config.yaml
n_kv_head: 12
optimizer: "adamw"
lr: 0.00135
decay_fraction: 0.797
Each number is 128 + 32 x the weight over its row's rms, rounded and kept within 0 to 255. Layers, rows and columns count from 0. Numbers have three digits each. The size before them is the row's rms in percent of the matrix's.

# layer 2 attention value, 384x256, rms 0.103, rows 184-191, columns 0-255
111:153111138124147070145192144099118110121145132142148144137111154110162144145149106170142097156191133053115144124144154130171154118121173133140069090108139114199079135152134122160149152119144107173083131144193124144024129145128109190068112119144126103085160103108108091176095124104119142082100156181108202123067115113110089139152103180163165114200124145156124136087111060179087131127151161116152027073111162095120095160092134159140116154097084145168158205088119183138116085121106136134138139047207103097103093146114125114175106157149141113135149145134130102182129101086142135130072087088063097093144136069139139178116127137120141159152098162133107103133179167152142117098088164145128098161149099123080150111103103123168122131171128153153148162105111108172100154125179182
104:115134151197111179158111168111152190186126123133120052113121139123076087122120121080128127163108116158129140162072140143082130167134149109077135123138093166164116134112118099101155113090152163159103103112110072127123142148158109094145148148104100168199148105099147152159157131131140120160136140083105043153137146167114099098132159204145134054172129087123137150191097111114123095129130167121166151179207130042132150139163159160121175140100131160108123076136097172129145124113113101143073155087136115047166114128129120191142133145127098109170116124129117147152098068129121073096072189132171138208191122159075182132158087153131136117124158161160107129104150134082078138116104125133150152122097118083106119141129072171070085116089159074143087089135104116110062103102158058
115:158093152157127149143194131121176140112144106137069069108167135119143122166153085114131143130168073124142145137114133138174168114224127108109120178152118118116154100152068151143115139124180073086132088100111154158121147133109098139144138136146115089108117052089128154129157135083194151109089100145052078144140124189074126087127088036170082198126175138166156173092124080155160116148114122095111209107085095174197113165133136100159149077154102091108112098132106145120135143123124128162103115150141147128173138176140093155119140107124163125128147152113154112134136162067100139121159126118150173107131125130154084067130062119138117042139061129093064111106137082087094071085129174124113144109155136096128180097159149094126105107117142108158184115112155127219120117130094179
113:141115111175102221170144146123144134094083151125076085091127094169133067119121044137098059152142144157158109100155155123148146160136156196147053153161120097185161127184110162090159104168136122089144099155107182101068086160119144109117112123168124101108146114111107115170108128151119117170082102193092134195088115180159123165074078086097088116104159167129113100183127083121123145160066181118106146103131185155132138122128113117139123096114157144135120127097140149153149124110139119121137084082117154099130102147117072137113131151109084218138119077139119100193120126147137151124064099118141083133106172122145100125103086116112144111154075114210158110091177167128102130120216137101077131108138130111115140114115204072146124130167118096190174126130122163075132160155163096
107:104128150097176125085144117152128095077146167158137149107066129066150121156168156135127144103143126136109095120142161038173097094085120104161132083089127136113154164113066106163113086153167064075150140115191141104159142118143134150131056179097132131197156158159141136160129124116089140205146173128154158157250157116125127167081142166143160095123061119135136114166075089151184152122181072162151108149112141110128157109113095119148095145136138140121127125090174119106127166142125190176139170120101124124100098104105151125185162147100151080138139105181117154083117092168053131111122114097133137118159100098134083057137111057121154107123140166104128084114100115152128061146082150135156094202121103144156084114087124129195135137176109133149140113169078115141182166110104136
109:166177122123156168084174090118164191140138135134094142131111087145120227131172075144181148147097123066137101115107129119089177097121139142137054186130161108165177118136149028177112104147128141155147152186149151188099150134095104083096111059130133149135140106144102108109173121106170173118091075092171066116123150095062158108126187134175073099141115156139146084113174135149100126142106143127119067119159173122180137123128114089118152139083168071132137164100175098150125107139106152102180127152122148161153146154137072117137132127081155083160160126189131170152143109086117146112140142048184135147105141107161091080136117113138077165071123114133084155153158164160123117061047135107118154142114113101148105105121190119097127149191165118107147114086152141147105110093148118
108:101123082119158151099124109156141112016121127153128144150145103114118165133122110135114103184138137163127091165162180156139118063082072110113149108124103159081156180118108107109138072136173119106145114161119060104176087088145151043141034110095152161179138154132122101191191137089110103184125105113110171168166161106171138135119101101107120098096139107142135181164098099086133102127117108119135131126154123198127101131064129104116127140187150075091145172162185134126101201125146140155141105202128174134165158141120127119130134085184138053135133178104137118166186160163127146126139094116212104128071128146119103101141065147086127131103137157122142112077118118147156113108151152152083157082111171166134126123106083130135105170114085150111128104125119085050199146104134093
105:112136138169195159141108138114082139098120070151157130115081127148126076072124146131146160134127098096076170086188175098152170126149106103084105075113075116145083103126120094142129110114135084142128106064147089108166167201129124119140079124161133129150223181167127121177074115172119153155172104165122113103166147119087167114149083119123146122129133122116081191151152074088144128101128132115110115102158118077179062151158137166061145074183154091161124138097159177157086124111156180137169101122154197122052130129141110121114109160169087081179100174143119213135152182176145121178126090135184122180110155112117120133102125116151115100151115112105124139120066100131161154142157142146167105144132125151084105142125103113109071133146126095207159133109105076116156159071117085
# layer 2 attention output (transposed), 384x256, rms 0.179, rows 184-191, columns 0-255
108:133207139086142100123086151139152082146062161201141077109112155167110117146086108076160166132110110145116103097139076109097200109114094146170135110158114085079143111156138141135152113101176111130151077146019095158143123176095150066160107177130138151142126151152169153108186179127138085166142106108171107154171165168164115175096111114092158090131212099105116147163133181100170093173124093122126169145150140163111134133174087112133124114154136114110120092166136107120140132079153131170159151169083097101136145124111129089104175164126137120120132122125090109121079138114104098120111186163139123166070115248128110136141169161071149147098112133114161168096150091111140096138179084187160128129080144135128098093112152091166146113024120122102145119151145106102115105071106103
100:165149125106080116099119107161073110135103092074072185101123118135209198173148190195130117080125149141148082121102163100143121084138111123172076164182129124152145102103155115129142151166084133127148091135106182137161078154133159175146082114136113130093138070192120126099077079113065181116133129081118121110093084110100179083109164100109085121117129139212121180117160204170167157183086118124126130116114184169122107183094132086127130081140111097150164164102159126097119130163113100157161122133140149139130138145143198069110109082123145114077166108159148148102134122093113188106086137096107113145162100055110085150156133114095065147097112137114070097125114145192165111177159135152122098096176134040149156126116169132164118135165101098117149149129127150129164145136132152
110:136120132132129137115065155150121089102135133163113188131129121116093134103188160181128156111146125137130103140107124151124090126059183094182122100133148126045054155112214078102141155163112187085097190114082078109130135132143103154152104122135103142148124165131146149120067108142060163083134130118208110155170081109195118176144126190130140118095124129105124148159151118107093104085142143144168045133099152142160142142126115142077119122145095142131121118115148123127188114093176114089079180140157141171136158067240167112103063151105141089097117121147079138143140051119122150117170138122135096110198090066150090141116157116103160125086160109132167123125066120121105136112177141126125103150182129160108090122080134133189141121103119124122131053152130081130136138166180084
111:124112141082137169071120144157181112173167160237120142123141204116093111149066122145121147053162120118152128156079129157159080061104137105150161132131173173127130098143142094220109139073089168093150167138068120120133088133149102176092128173096130120100118169119147133073160094130090142139122068135160112116150149158129141129118160184102116172156126103168173163126113144136148120126142116190181186102099095124186119135117125176082129149109066126132154092135114114126103169125122131159103166184116124085108148118144183098124086139117119075134187113068085159105136061096136105104149182162087087144113141160126093105143169145154074152141165174106127132113069125148101117111065098190158080127091087130137093164124098133165124121120132137059150109083141131181147113145081081
103:137120063093144143177154117127134072146144109097131120147120101142102134114102121130181136140133120122130156114191129112130131150085104120091152177123134083136104086118140130143110140126121132145122112133174151152115118088164166000134140147139109125029108130073118154120134088097118079112116056108152137143095093119100073126133129088092101142154112163078096154121146120098135119169119118125106158123200077136115148117152097160093114121160124150133129144065139142111125076110190062097155185066196081179167125175035099147167143136097134151176083174130136109183120157129120136198120097100091190168106145132074194164095121151160129137185129135144183119142145124123126136100119134112120087089153104173170152111163083075102073166084127140162134145174129173156131102107145187
107:148135153086143119172145128186060147128121123195104185141124123105149081080093173139134165170163151150114105159156117116136073146144119130097096069130132125166112154131085186122078129136117117144135149071097048074116124136134086150172118184122145112134063140100128136151110138150091184129166097148091123160140123137194106134137094111103155122050153166202134146121122122135093116128107080132101148109165087139110091120133160066127087128170127135131193062104128152088151059065100107153114137136100115140157085088119201155121126138181166078100124122079120118202112157144102065117153119156140120097090156124124133192109181117093172159178103151143196082109101124094106066154211152150166153183174164104152149126131157125090097153072106135107123170140090126129172116114154138
104:109063135133130216155171133137131141184197124132118151087121143110123124082138132066165089099146080087078172100159129124074106164142190071103181193123065113158151106124156160135094139127101100154123191148172189147153097159099097121120152104163137114117156073067111179169085140146126142092139104127097123113123067118125120089129121167099119141109107133133093154096143143124114129125152167104156122162140075073142156112092088169085127158110105152217127153047092133128136113146115136106135170053117127081141115166119084154177150109063105170149077092160169123125096129082092132177104068071048134098143185148134128082108155111133134092186157118132132132135116123089107149177091118110148114133144151137144126117145159114148149131123165178149116122099122193197188160153101167
104:123156085101128132138169138123159111130135154130090163085131132063125158121153098138095158128119110224136091126110073120065125126110127114119137217168112084108092029094107147089125152090158073170176169143141110138115039096157123100155178122120128124131128017094151129096144122141099173104090109120190153137106110142184106116080183101146150122157119121167169084156081149081078096182114186154125116138112122110182167139122130178158123125122113167101140130137091067185159109207147141137128151109127114123174120124107109092155147132085092167102136101122084127089136113106116169123102110171085122100112123173160090176157161118114140129146211115160132165154200139169128120173079094033124102134138147117178137099113114079123150131129123167128148109095155141097143162109147143
# layer 2 attention query, 384x256, rms 0.124, rows 192-211, columns 0-255
086:183134110179159127118163089081179158096087078148111124080137070086077144065117134157122174157160126100143144135154147084127137170109117111137133113163111148125188145145140122138075114116111103187174075123124121115118135078152139107157153080187114134142103123137149127183085154155174083089126184122196162083137112138163088147145108066110098107138114107120084123220137135146136105099140074102085095190143084107141061107146145142140093202141159085156102133193147133127108133075102206106118098159163074160133116106108179110085158104138124114074155169136129140124081124173088138148124149049153160170089106155131051150133157120124137078088115132126095151152096114181103149175085111128184165150133117118149078120110068149158105153120123109122183116127110148098069139155187115
069:051129130110116117087129089155119185159158172128152090111083137150159130168176164108179090158203135164102111115097156172127106119103136113148076144098124141091152143130116112095139100125128130088112152117093115143112092110108136179155104139151150084171144134134096129060111087146108218148170139132151115135159097098167169100125129161135119134151206108095131152139092167138190132119111175131124089093129128157101146117162112138107176135145081183177157147097105127196100112118101098105119119076157183128119101114165106175122143098113112115134094135153155113165100162088125128154132180126153114122124144085100160120148129107157134180155118040170171106090134136146092164167160084145087088099152179113130074124113080081049132170140187159095224192079108131051128078202117086
060:171174116168108166151087128131095136125187136102116102092121124115136137125105103136119190145150119186180086134099097112120145075110199093095166163118104096192073082109129121163135109127117150135150123083155148122046148117126093118172131094165084120110117115123102169111113188172091117094140105121115131125072133107200162150138117130098066137130072151176089110093110152121062158165091096085132080063223148095113117099177160149131118186153141141180169143132113174073175139165106169134116127061154125111157122115066147116134122106129120153131167144074094114110116086066128117071098079155096130121113140182132035134130145160055131091110148139129167108166142110145141109117100180138138162158117109133174154129161166152126082176149166149145134143115157104233124133140157131
086:070159115145146095094120079129130147121133125113135156148167133161176204129135148183145096128152106141155137166095137113101138209138107130139117167129166138140096179116134142146136153166145141131103133130119145164143072150113186153167118176102140118130158129110170151129160124109106178076149150104124126157131095118061152163122110211187152093119144139110177193161071139152151088111054167106135123168133091117054144138150107062123120134134099132105097104117084077129086122183081103132081167067130064153072126102118109109111116128178125171029171212132117114089075188136113209139110111169099143167113146148112153065088139113118078147144073126175138100151126117127145143186163125114106100179066142125133104145168093193081145115170128091112101112109115126140095079098129139
071:086163114158168179103130118156133108118111100123143184156122127176163192119176127184127122087141136155147093140065092177095186139114137097149136142155133105102154191069093063121149081132162201103128110158132137109134150137157177186142197159137109160129160132145115146087140117148126149116165109163158118172136100133097137162106101177133129088096144135144138100100116205091150130069091188142058162104150126101139140109134137093060160141191106091122117168056135102145096111204129100185111136085070110136086093076124042094093133097206137093105077100164124127188176140141164137057131126107128154181125147112174137098161107082129126115151104144112110166116055136103159150075142141110109075152141145166092181112072122155114135137122113136133178123122143093148159138130114140
099:170150172153107101167103114172106119162233145125080077136117145114154096196159121097118121165179121123139120149092149181086094042115106122119127108137148139164113128190151077156137085159133172136151128153160122149130078176119171139136137140114182091108129145130086179042126084155119171146179115085146067134097168155171162159096109109108107112120119123156123127086064132105045128141108122117127094077133143101109195076187142103129158130120119126124161126083121115057171061126075093182156148111157126188145091051155166159159173084160086139143098137124119126131127153183151116095136126154093143126108138130118100112139124176092146106127164092154195114095117077087146096128178100156086103193114129145140108110167098138115090077126153172125134161106145115197115104159136119
152:061123093098148138094105145086118098117057090104131189100170100132073198092063106150137127073071140142129176088134101090148159162135136122136158164127144100140083133115142131146131180087152108129107115143107111139133147127099145100093132163117125139105097137116215082173174227125139071075086115164123162149115086138117156113147137152166145144140105133121139140129202130162164093115140150103116152152113111123148079159125133139173106122103174121113142167161127165157122144154169148090070095134128132116095113179046119112168039176104129107101164084092098177102133120087109121143141109160136124136091200133107118142125165125143100122054081174102117117160177132163147113155105128105166170157109118089145157203137128124188104171100193111170099053153119127123177168061146171
078:080096090122158046095111049145184171133180119150104096222114160133192145150112106120128124129166051158133170141118134119152103124123082119105143106111133139130152159152166105145197103149132153120137091130094135121097124135112146143174099151146169134074119179109134061041090137105080135151102116089115092158118075093094087134099141177170121108026174161144176072160140125160159129156102125131138159160188102168145110097114151143115072096144089158144199150073181065143114165138108106112137124078138124145098147131113154169142100115129134142131116153137179129094122126145131200152153119165085108115149126126120178146192099158174136139153127124130097109170144080152166119120129127147098131134134128192161149118143130193148108134182095176093097128065135097055138086179131143
074:114155173082115122161094095113178087123105112108171121146084168111119118122102132096146098130075123135083114155173216164153126154094159094108126062107160109145123121154213106160152145101078151147142086139071119122154142191106155123115083107098157123118077169110104166139136125063092096096128148150147139059158179123082070130129115133163081111115146081101086107111131106101109158183117170124138136139083109151229131081052191162070113161097127087125164186131116132145145091126135121106129076134091141122128117167113156107106116188158160143140082150128105125141127129098118135160216105131176126112092173136127191135116145116118101161113176136092123156134180178168120094142132121091173050113171166119168166112084171110165139125107112192152153102156151088121158137142073073
081:158046100120139163109130105123105112133194125094120105128129170095048119118109112085187128126116123063083099094140113133189130113158131140110088110122106129156133128188099156124159133099177078128133140080231142139149144146149107130092142173096111144210107135124112165166181121086154171099129112170130136116154059180103119159105176122068159058155124098099183106139132082134143108136134115178170135093071079117248074130154170144155127205155115191093096113121090126096174144083143145157049133108091116112163160124134082119092142170153177167096180128124063152131119105143159157148070118130174088085145126117137168112118127094156138103145079115143124095082119095131112102128113143129161122114129140110147116119114094093100100144068138117121150165139087127086145083138135106
080:131165160161103099127150166115185115127083121085115179132092136137120171103095096182089101172134119135115106180164171172152145165150154097101176156115101105116146096117103137092099140123125053146107087140147131124131101138092143041115091143067104113155142095121105145147159121176092191074142115161148135099099122128157108097047102101125172169194114171189150117125087157141149110096093096125164109131098198099121106121130123101074147193116133100179112145139094089099165116120098099157078098131113134153130106148151136150184129114155180134126093113140067157130120076126141107133134078112188119119097170134084193086131112133170166132131154099132092120152151236135108149141132152105166115184136222132117082126102161126096104167097170082179156141175168127134069100060156165
078:130122150133143060169080142090191103074083106107147129124170181114073125071083143099123171121134072134128139168181169159182141141111123094093161163144135101100128154078136065148079118144080123152164107170123091106142143133103161093121075091078169147095116142128126136082129114130108128114137146121147105058121177108099155167085122153178117178113144099141062070081106112150129167150112117138074142186132170136110124085109140195127129143138133092127179165140129112106111122061148111114192103204119148075124116101132201106133162153114116118150092101168148109163093117111060111148187103136128114095133147142117177106182101046125091140145189137119112134161189158168121126124183123109146069139183145142152169109088127165136175130171091154134154120163179079141126105080095066
084:103138152106127161091097085138094118126182128076115126186090153094185106090126094103162121136187170228106104077139095117155095131126170166138148106133106127068207126112117143163097086164220149117145158144088131114128188132170152152138089115120127145052132143110120124057106138142153135148118090121070124101113154102133162085107132135088174147081159124083136089103103161086145115071115148103124086146187107077149125114133100110110055121202158173177160128127156120179126147117116138132144113146090164131144113131122161180154121096124135101147078116097178109142166156104115118124163139153089093082136133095162143081228084128114184121147156063125143139156131121124095174091092126113109147159143179112159172115114150105064123171184102119087153136068119137089147132202151128
083:126134147115075133138118098121145130168101136116118157087137134159106121157139128123136124074103153156069117127090097126084149114099090116123162088168118101130104124099149165101141134124106140081096184119153129106107190137071118109152219134158149083076084124125147152091095130127127111115167112102131144192119082119157181109174162160112191206158163133140145097094171140079083148066096169169122142125097092111119104116120218145154058123090171193063089133096143120148167127145173191052136125138173142118115175148099090167149134132143144101142118143127163115146137155103082198082112151152105141152108143102084056143142114125089145074151128137141074085111126179153183143165184141085123103138153049096117152160099141143107126185114099165135078114101158135117172090193195127
083:135104136179114162141152163109139161159154141097097158173155172165047118125154150097114093117072180105114143116154122083146114106119161119154116118173145112138125124197095159098182112119156050085128153106164149110088136136120095153128187194161148155172091080130102092090137130123113130118196130120124140136145120143093115137137152125077189148198161193142164147143159149078093118086173134111088143090058145148114137130167150112170165183071142140051075117046110137114129178153206179066080133091120113151148183166145099148159148171131030115125106127138146130125131110140117151144164098147131100130099100127142125135108158095145100096126082091119095122066082168154089152108134113124182173055121120126123106148123123063122112134106132114100107099128090106067178182125096137
084:111112135200102115156188066128098092131040159150128159091154142078124107158145104181058172133138104113101104136082146149112102148123145090133153193169141126159118086142182107171146085138069132148172136090107107140082090095206111135140100124159139140147148125072136140147147143142183106090193158092150117098088187096174106142114079077125085114107142096126056094125130144153088148140123153179137080160155087093158106101109174131158118153078137113124187181169120105113151118128053108162109155132165100079081016108111125104097172124097198120154172143112063127157127171131097119125110140095134122119137113109139119110130093128113130183096147096134178175129121120113144117105108127116209141189142133118145122133119102149103112098056150118172150144162162194130104127128159097
074:157057122100125171103122130138152168167109123155139148139104161147134123106142118076183146076105152123161148134139136167115161080089119134072113065143148153111089149175091102139162108059155106106091054140104088127126202119124083159148172118124124130088092113137109107176140132089094176110035119146118142058111112176118026115136156139119094136121115127111117074145201124160086091148152086115129193134162190120197097111089180140117165187108122134141094111081124108157174144112168157164128113154113215110159102157135127201084105141125163173137143078146116110160149158081110113151153111094131101102157153097094143103111153145139133101127180114121112153149116150171137158140113165165146122128114094117155192105112120099161066152036118148127153172134063128101150089099083129
078:088137094069148199131142123150093141077170136138138197213110157190106109108148137115105128106143128145093134133062081166122142064122146096054128125082137151163127061158147103091155104118103161166093122100132103110123069139144115135207124120079115155133057112138096078127114123105088153118099118172111159087102181080112088127162168104115126129139068171134143108171149109117158128098154156112167120121186154143075121111117153161021141180160115178110096078090121132108165169122144134120111185080156137104141084107105103175177127168098076156093150078165116142112136149095104151156126168110128155089151116152066147178165158145120166134144145115124100163140102156176094150096174136157117095072154137147136138106154151149153069154123117125097187123134095149180191149067124160
079:108161132046071098153065119105169142136188153129114119151067153147141108184099099084130120161179094205111132144096074147095119130107142136125126076103122126185181135154117118095164141102111117113124132123119158101107108146090097142125173110106133082158024197159117133092117145132076116143152079139130145158176107104143108064117186166131180173129109108062165114144106104144133165126130148150107122103129153155096132134125118149092145146162103140129133131094097121112129127120126135059111101078192110129201168176121096153151109084141086159154159132115192184103169097126126167098134066136133173102155196089094116195238163121096169101135090116168133095088125124178123157200141080108117167119104105167134119147135124125107085148165072184096135133128134083110112108156137140
086:167144145155134070187116152125088161109110077163116112131193067106112132066092163042129148143136117112143118117196190125136099131102125100153085143081164133073139121138124145183118121150141135147131105172097118073121132104152180190116090142129151146079164135091130110094115112100154114178106132090121071072145198128133154178145075143152128111131198122114103081125110117128176100109155089065067104196164171150107098135176098120111144119094109070111116150127109109132095096076181090172137132171116146076124066149144183129084158128090091112183087127100118117179093132145074109156191158139101174155125099111217144093101148087134137142141172129081124155163120118109118130124136139138117158122158192165077172130136149126141173092147137093149122119151107138160119167103056072
# layer 2 attention key, 384x256, rms 0.123, rows 192-210, columns 0-255
100:116097144079102150118124103156116138110063153138138125107122140147199136089158185132131098121099119152112103132133141205132141172134116074170184118146082146097144172069082125094161117160193161112079155156110110113098153121093124139102104158163105115091194139118125119073130117143085095125165114159120082162161122104097209112171097198126118143104139166101136136121098140071116137174104210150133166140160129149119138134081123093140185105141077114139148132105158128157106127186068044144113109127129177034134121127136072098073104144150184155104114094154122162145099170085095148076165112105181111134139184116151172129156077142137113113161132090120160134076095197099116170123109156060109079163103125132184103177155123169090123087155135126150172159071179124132127148145166147
106:087135157082213115122128104141160086136192114135195085153184166164102109164160081103130169127187151125148152152146137154114078149161131140146033170069133153092118171132096115094166140130087159108116083094078140143099097106137129147149088124139163130128112122121063056133092120117155102160105094137138169129141100092160137115126125108147123175151152142063141135164154113169089210144143158114117153163099085165130133178139099110149112129171098153132132095130097102133086108220087094135131130124107180147134171114131150222112143124133132165112148106078152093104161175082141151121126112161117134112148104141120132084141144141124105159125083079154149073138081066149135153060163102136159168126097138169120099116075079161182151131125156092121139088164140220104179049121125092
183:183118106151129163112104149069109180100058130080088198131102083082133143122053107161131092159055072117110150071137137123148192092121098127092145110174130095138076078107174094147107116101128108162134151167153100123147150123124142058097165108132097152105132122127205139111133206129145120094119123147102111112120171188081159148145184115125124129130091160143102132105127146114133072135139088142119132176116155097169107088112137150109169130124154123139103198178118142106141139053149146151104128116150076120152063143069164079159084147104145126113134123192098162175128074154109101132109139097129157129112164122095082157121152088142159071052164170122131198122155181127142104191130153130171145130164123092105187197176162091145108166096121128136169148136123089172143185119099115
080:127090183133180138150127116137098120122121178123081131108110138147137115138170066116174096096098174116098118091077102140163125095138126147068079153128070151145117139135091114157136095061117134138156118115182119094146104136126087085074121131101099147113195101142122080161171139191065129131045148132168159103155150126157119143120123152051153153151103120138150109149091185165106156208124088142166174106154163140135079078125171138048187102150118124161174197169114151159122144161116139168142098084131146161103121098078175118116075115081145126115083138179186116124146131098153082069120108072154100097191128105184147117170053135074119093126168131121123163097104127109155186067104148124158125154101125117160136110175107122112110110149067155131150135142063136134168085139124169
073:115127163122139093171091109171139147168067122111146103132154138149090131130172140123095143107137124155092128126110159170165142120088165126126209112158151141062114113098136125064111146131178086114045116139154088117077192116087125043123140162097105121094105148098126136156161123081094142142126092190115138146125163168107165060131103173133123102119146136188150191112149063077120143173111152136124218076144234122125097171127151115115139145091102098096070118079157114151140129164142054126144105120096159034112091159153105184113142121146163191106116082135146083129106110102119183096126097103117141131081165064120129152104162109157160114123106109156145120159103219132085177167133186071110081095135136111159142158117140121140128145111098122113124143116143120137114092142160170
070:112093108166182150092147129129083105104143131125138087154158178169104119074217102180152117134135167158136131146144146142138123114135094131094101160100168121160081135151048119148166163107118120076142137086139152135114120060114106189150120183122164121139090144110096071156092110128155117159147087161091171158127136109090115089199186161119110180159102199065142146119124074143138176140154152089081101115085169111072149205151144127174115116056124117072156090148153136153096152170132115096154133150105155152118165119149129162128119083116121179172154065126095120099159103100144141128152167192150109141156102142112095131070106157103098100138066110118098076114133124133104133108113088091126182071081144158175090159135156097110154185104169072107178112115027110117143144131120143
071:177125154140118188156116126186090176120091158087096162114111118107130143144119134180095123152117066134124125130122133148147191097132131129069116101141060120117138109100155088161151091161163158156098141157158106119159174133182100095124147080140053122096160108118106135102119191124116138101129101109157120117103165141132120117114149132079104127148114115165109108137106210105054120134117118129168117150163142101185100079113182158043171138200119095158084123156114114128195128125121125180102102101148097120170065126077111064102119146128191150113107119164089142180133072103153114129089093043147178098141156100147130132133175075145166072137178143105179198106100196124158139159098218121155079155164163132163163118139142096109091115114108105124182195125164114128108114151099119
079:086056133150154110174126125175156167123190165162155151110117117146192103131167177134112113077090165155087070106118127133146114113115086160116094163120047131149074123097155177143094095086172153158144115110146114126119120119102084101112141110092112102121172098205094112130142141084108102111112154109080138116140113131132161141144121106136155135133168206157107158086120173170089127127076108182195156095203107095120072104103213095091178151128090089156092132145102169113152111117126160106068124066122160151082146148079130131131113115154157116123146168136180128104110196090075147125159071075098110104178116119157162138173086150114097099162125163151189155087082124153144150139109113172169135129101140101120113066180120136095104080142113178095096147158088176132119157153145192
068:155161139068141171071171161082169131177155143136125156121108094108125102123098164131106120130163156148151128129143150136092114167141106123151135136124112107143068100107129197106106089136120138077118138113074148163060189120190143138143133094178120132134146171116146115121109065142173127117150096141059119128110061137101117106135142129166123133167165185134108153106114058178135102061143141097113058156177124128123164181132114113144023168102216154068067111122147138125180125087118130115132150153119128109127101167170145155169110129151115150088147118131138102149134148135237133161133101157121154117098070134041069125155093203119115104155118173150118044175127142153205131099091092103108099122134122117098100185133149100160132118175148096082136138122161134138151136117184140
074:171137168178170090095141100082071105111099059146142157157111117074122155074148101118110111116130099150110122184191154168090091089143102154123142069107146139103106134102129105052132156144078156158129128114099116221134139125160156127122105128134098130094129104125235111115103106165134158142078084127124104152124119119086158138139155120144056137126166161139140118039107096131147132123174072032138116170125094193141133132123083124098091092163108153071127106153111129118081117128122162175177125151150081069123137121133139121167111129084116153149105162212186145116196109134191153104160134166134122118089106132077126106121078151145211073111146158108111144166149102110154126148132113121102133148135129142115150155146169108150176119240144105111104126156170118134149151141181152
081:166161126132167134093120103098108093121123143123140131107181064117152109163090144126080132142157125110118110200123111062206122103119125144137095151116143104100104096154067140088162173171034082114104135097107157136074204132094153087118166152128148128160130125082187121082086137146214128143130122149127106144143145120111086085226127153133098178106140100076067140114101081193155095164212129089078095121115179181140090140160136135151115120071073093080173103135161117145077161202103088113082148167138107132179107187149135095183121146102135073146139085166139132165171097110124114172120162189130115165102076145120132176183170158125112117140123169124117103163123140147123138149140108118112143125122089126138129165129140092176110152124088100142177158111107088154143110121118114
072:105173102118109127061137153092166161140183164164184126139155122120090120105077184156198133110182149148132144145064108113148136158101120137185121199140129120148118088152141177152115140120140104127124083125081134141049140163135181167127135088157181129166107205136169154134156107115158120100157097156038152149123116096108182091150125115126166146142189162122168156137110090157137127069134129123118083087166135136068159185121084123154088078080128139084123118153121143117110111105107123066127118115121103179092103187164130125173081153145118155097164102110117166120080146144144155128118105143127142138137065117115104176162130199180123145141058172176074059144142098128185091150135080127100143079091096170091062182126113129103140141163126158097061124103136106098154155101166135
083:134121083131093110198128158099159148077053196117166110130093127179196122108170166122089123097127127130073093130164104109115155194145111135162135146159093115136121150134140125064162080159074147134145160113160075155089041160078127132116144131131135063132100131166090116059067142095140144128166138151063118091120168080152137125090085153140082122080142181130129137175151138149139126127121149180110177175153107167164095116138124097116203102131095088175099132123158144144072094137140077177065161094137143142103136154122105173102093119160158114134206112097142132114157123106084075142156103070167122074210145136082160190140101111111122125159110119168127136106081174110130140104125113138143131116117122122073157091165133127124109117064140182138200142108115133122086188111120116
079:147141165103168151166145141151118140130094144077084190133109113092127161161128137130159073184156134171149088098208100161069142114215135069169137131146151141146191129099086105182116083141112148062116145077188120141174142126150125114145120218081119096104081164100053157155099149135070153131150086112120070110157123094105094137088115138124155132111074179177136127124081066078124094123145131078108170100119145106168122169156122122131117179187093106151101081178140136139126116097093169173078122160137140123177096114099128131091138142092107110176080151111140131127143116143199073099136165131162151078130155134131149133208122175125133136146136131140113114108136143128150163156182106140103116116140172109146161098093151117093170055056094107118114147148053075128129108124112153
079:128134175128129127106165156150059104121091130158092141155141057083121112167180140099099126155125139124127092073105132148069074143142187060169126114122159119109135154152108135150140113071128162126093144115137127152145150127098172068137165209144128135105177143110134208096099099189069114153156117129109095186127107140097103145122110151146129123085076145195138116064137105047123083090138129110115152081124120079124137134163142129203134132183102122156071049093155148128150136128130165153154127126120129073182149068191143105122058158124080128158085178204167108117114101184166085102099146135113152178071156121116112077165152114163119161121133149155109116130148183119066125140171110120101148147142128116116171175139132121118114141058125115136076138114095087147134192109160176
086:210160109075191131094078166124183110152119117111131100135140119122092130166078142163141115193180115108144196121163128063166132164181131125110146128133140137123135119139113114109085146125046167126125106154127058115181147083153080167182092072149092103110058095114130092172084107142217104128120161141130154113102120067140142123193123128095124138154065096118115103191135118107141141140174147095096107128080071107139143134095131152094151102118159162167157112177074116109132140098111126107139124195113118150179145132133149078107159104136134160160137154116025140148133035137203112143089103119164156127107095138135098148073158130160163077109128114132141110115147094109107080148151133132176123153139126092076138163105121138146139120146151135135177116153190153116168034136149104
072:090106172173124117160161108175081137112157106156118176170123105087088101091164135135096121167158106151125089142177137095150113119073139077157174167118108126123095118094120091118088134164187172154159103128109190137115172120137164109185158162184120105135084109091105141084113125098146156153125106111125149134120100136114141100125141108168108134099114164150064125079099071101188167101123155135195118127120116186105166125137111094211072116112125155024171105118160136114160120153160148120106081117136095107088110105146115152188082126123041112131187135183054147138142129139129153147120170153064134171085118177099107116066052130111109134131107089131163084121197114146116131142117085126131147087143109115142088173073153126152174164068190066129144116132130144117138198118094115
075:123098215144180074137069121104139117223141081129113180125133071133122113090135166090081144174149059134124139147073145156160141125071148093135124154171092124106085123087092066148147139168141147163152135150085184166118158137115142121170120128136154171137162070102073119136108111097164129140159102131090108118114072137132108131148133105087097103106153171084159104022167113139111162110117143161131144170094160202113114111180127126142164172014105140100145146129191134120095140163125129121134141131140128070118148138148188129164119091163120158118155119092153148109131132127133151090131163109091105168122099141081103117079079141125113102103116108187138117113152155126059149080152131131153180075136103083090133133137134128148185119098131132100191153095103120119062209178106094
074:132121163191119115175124107141083146153060151136096154061058055102147097082136104161077132189131073182115135126133145186072164128174075116138113112173093127142084126116125123149162064140142129120076186073120110157084122155124118123192107117090086137107194096139139059116104161087098131127132136136122105152159136168133121123140131121135142071107190170120139127076108062164101118122067120169092098104166180169071131121139186116115120159142056081094135147123160123137134126104125111164112144128129123077178122135092123078148153085176158115117106092132123175144138139139122124125184157158141126109157095136104106149210128128097127101175136179136137069090099172147155168101127196132098172105161188107081158059188151127111159142167127089091127160078115141128117123130168145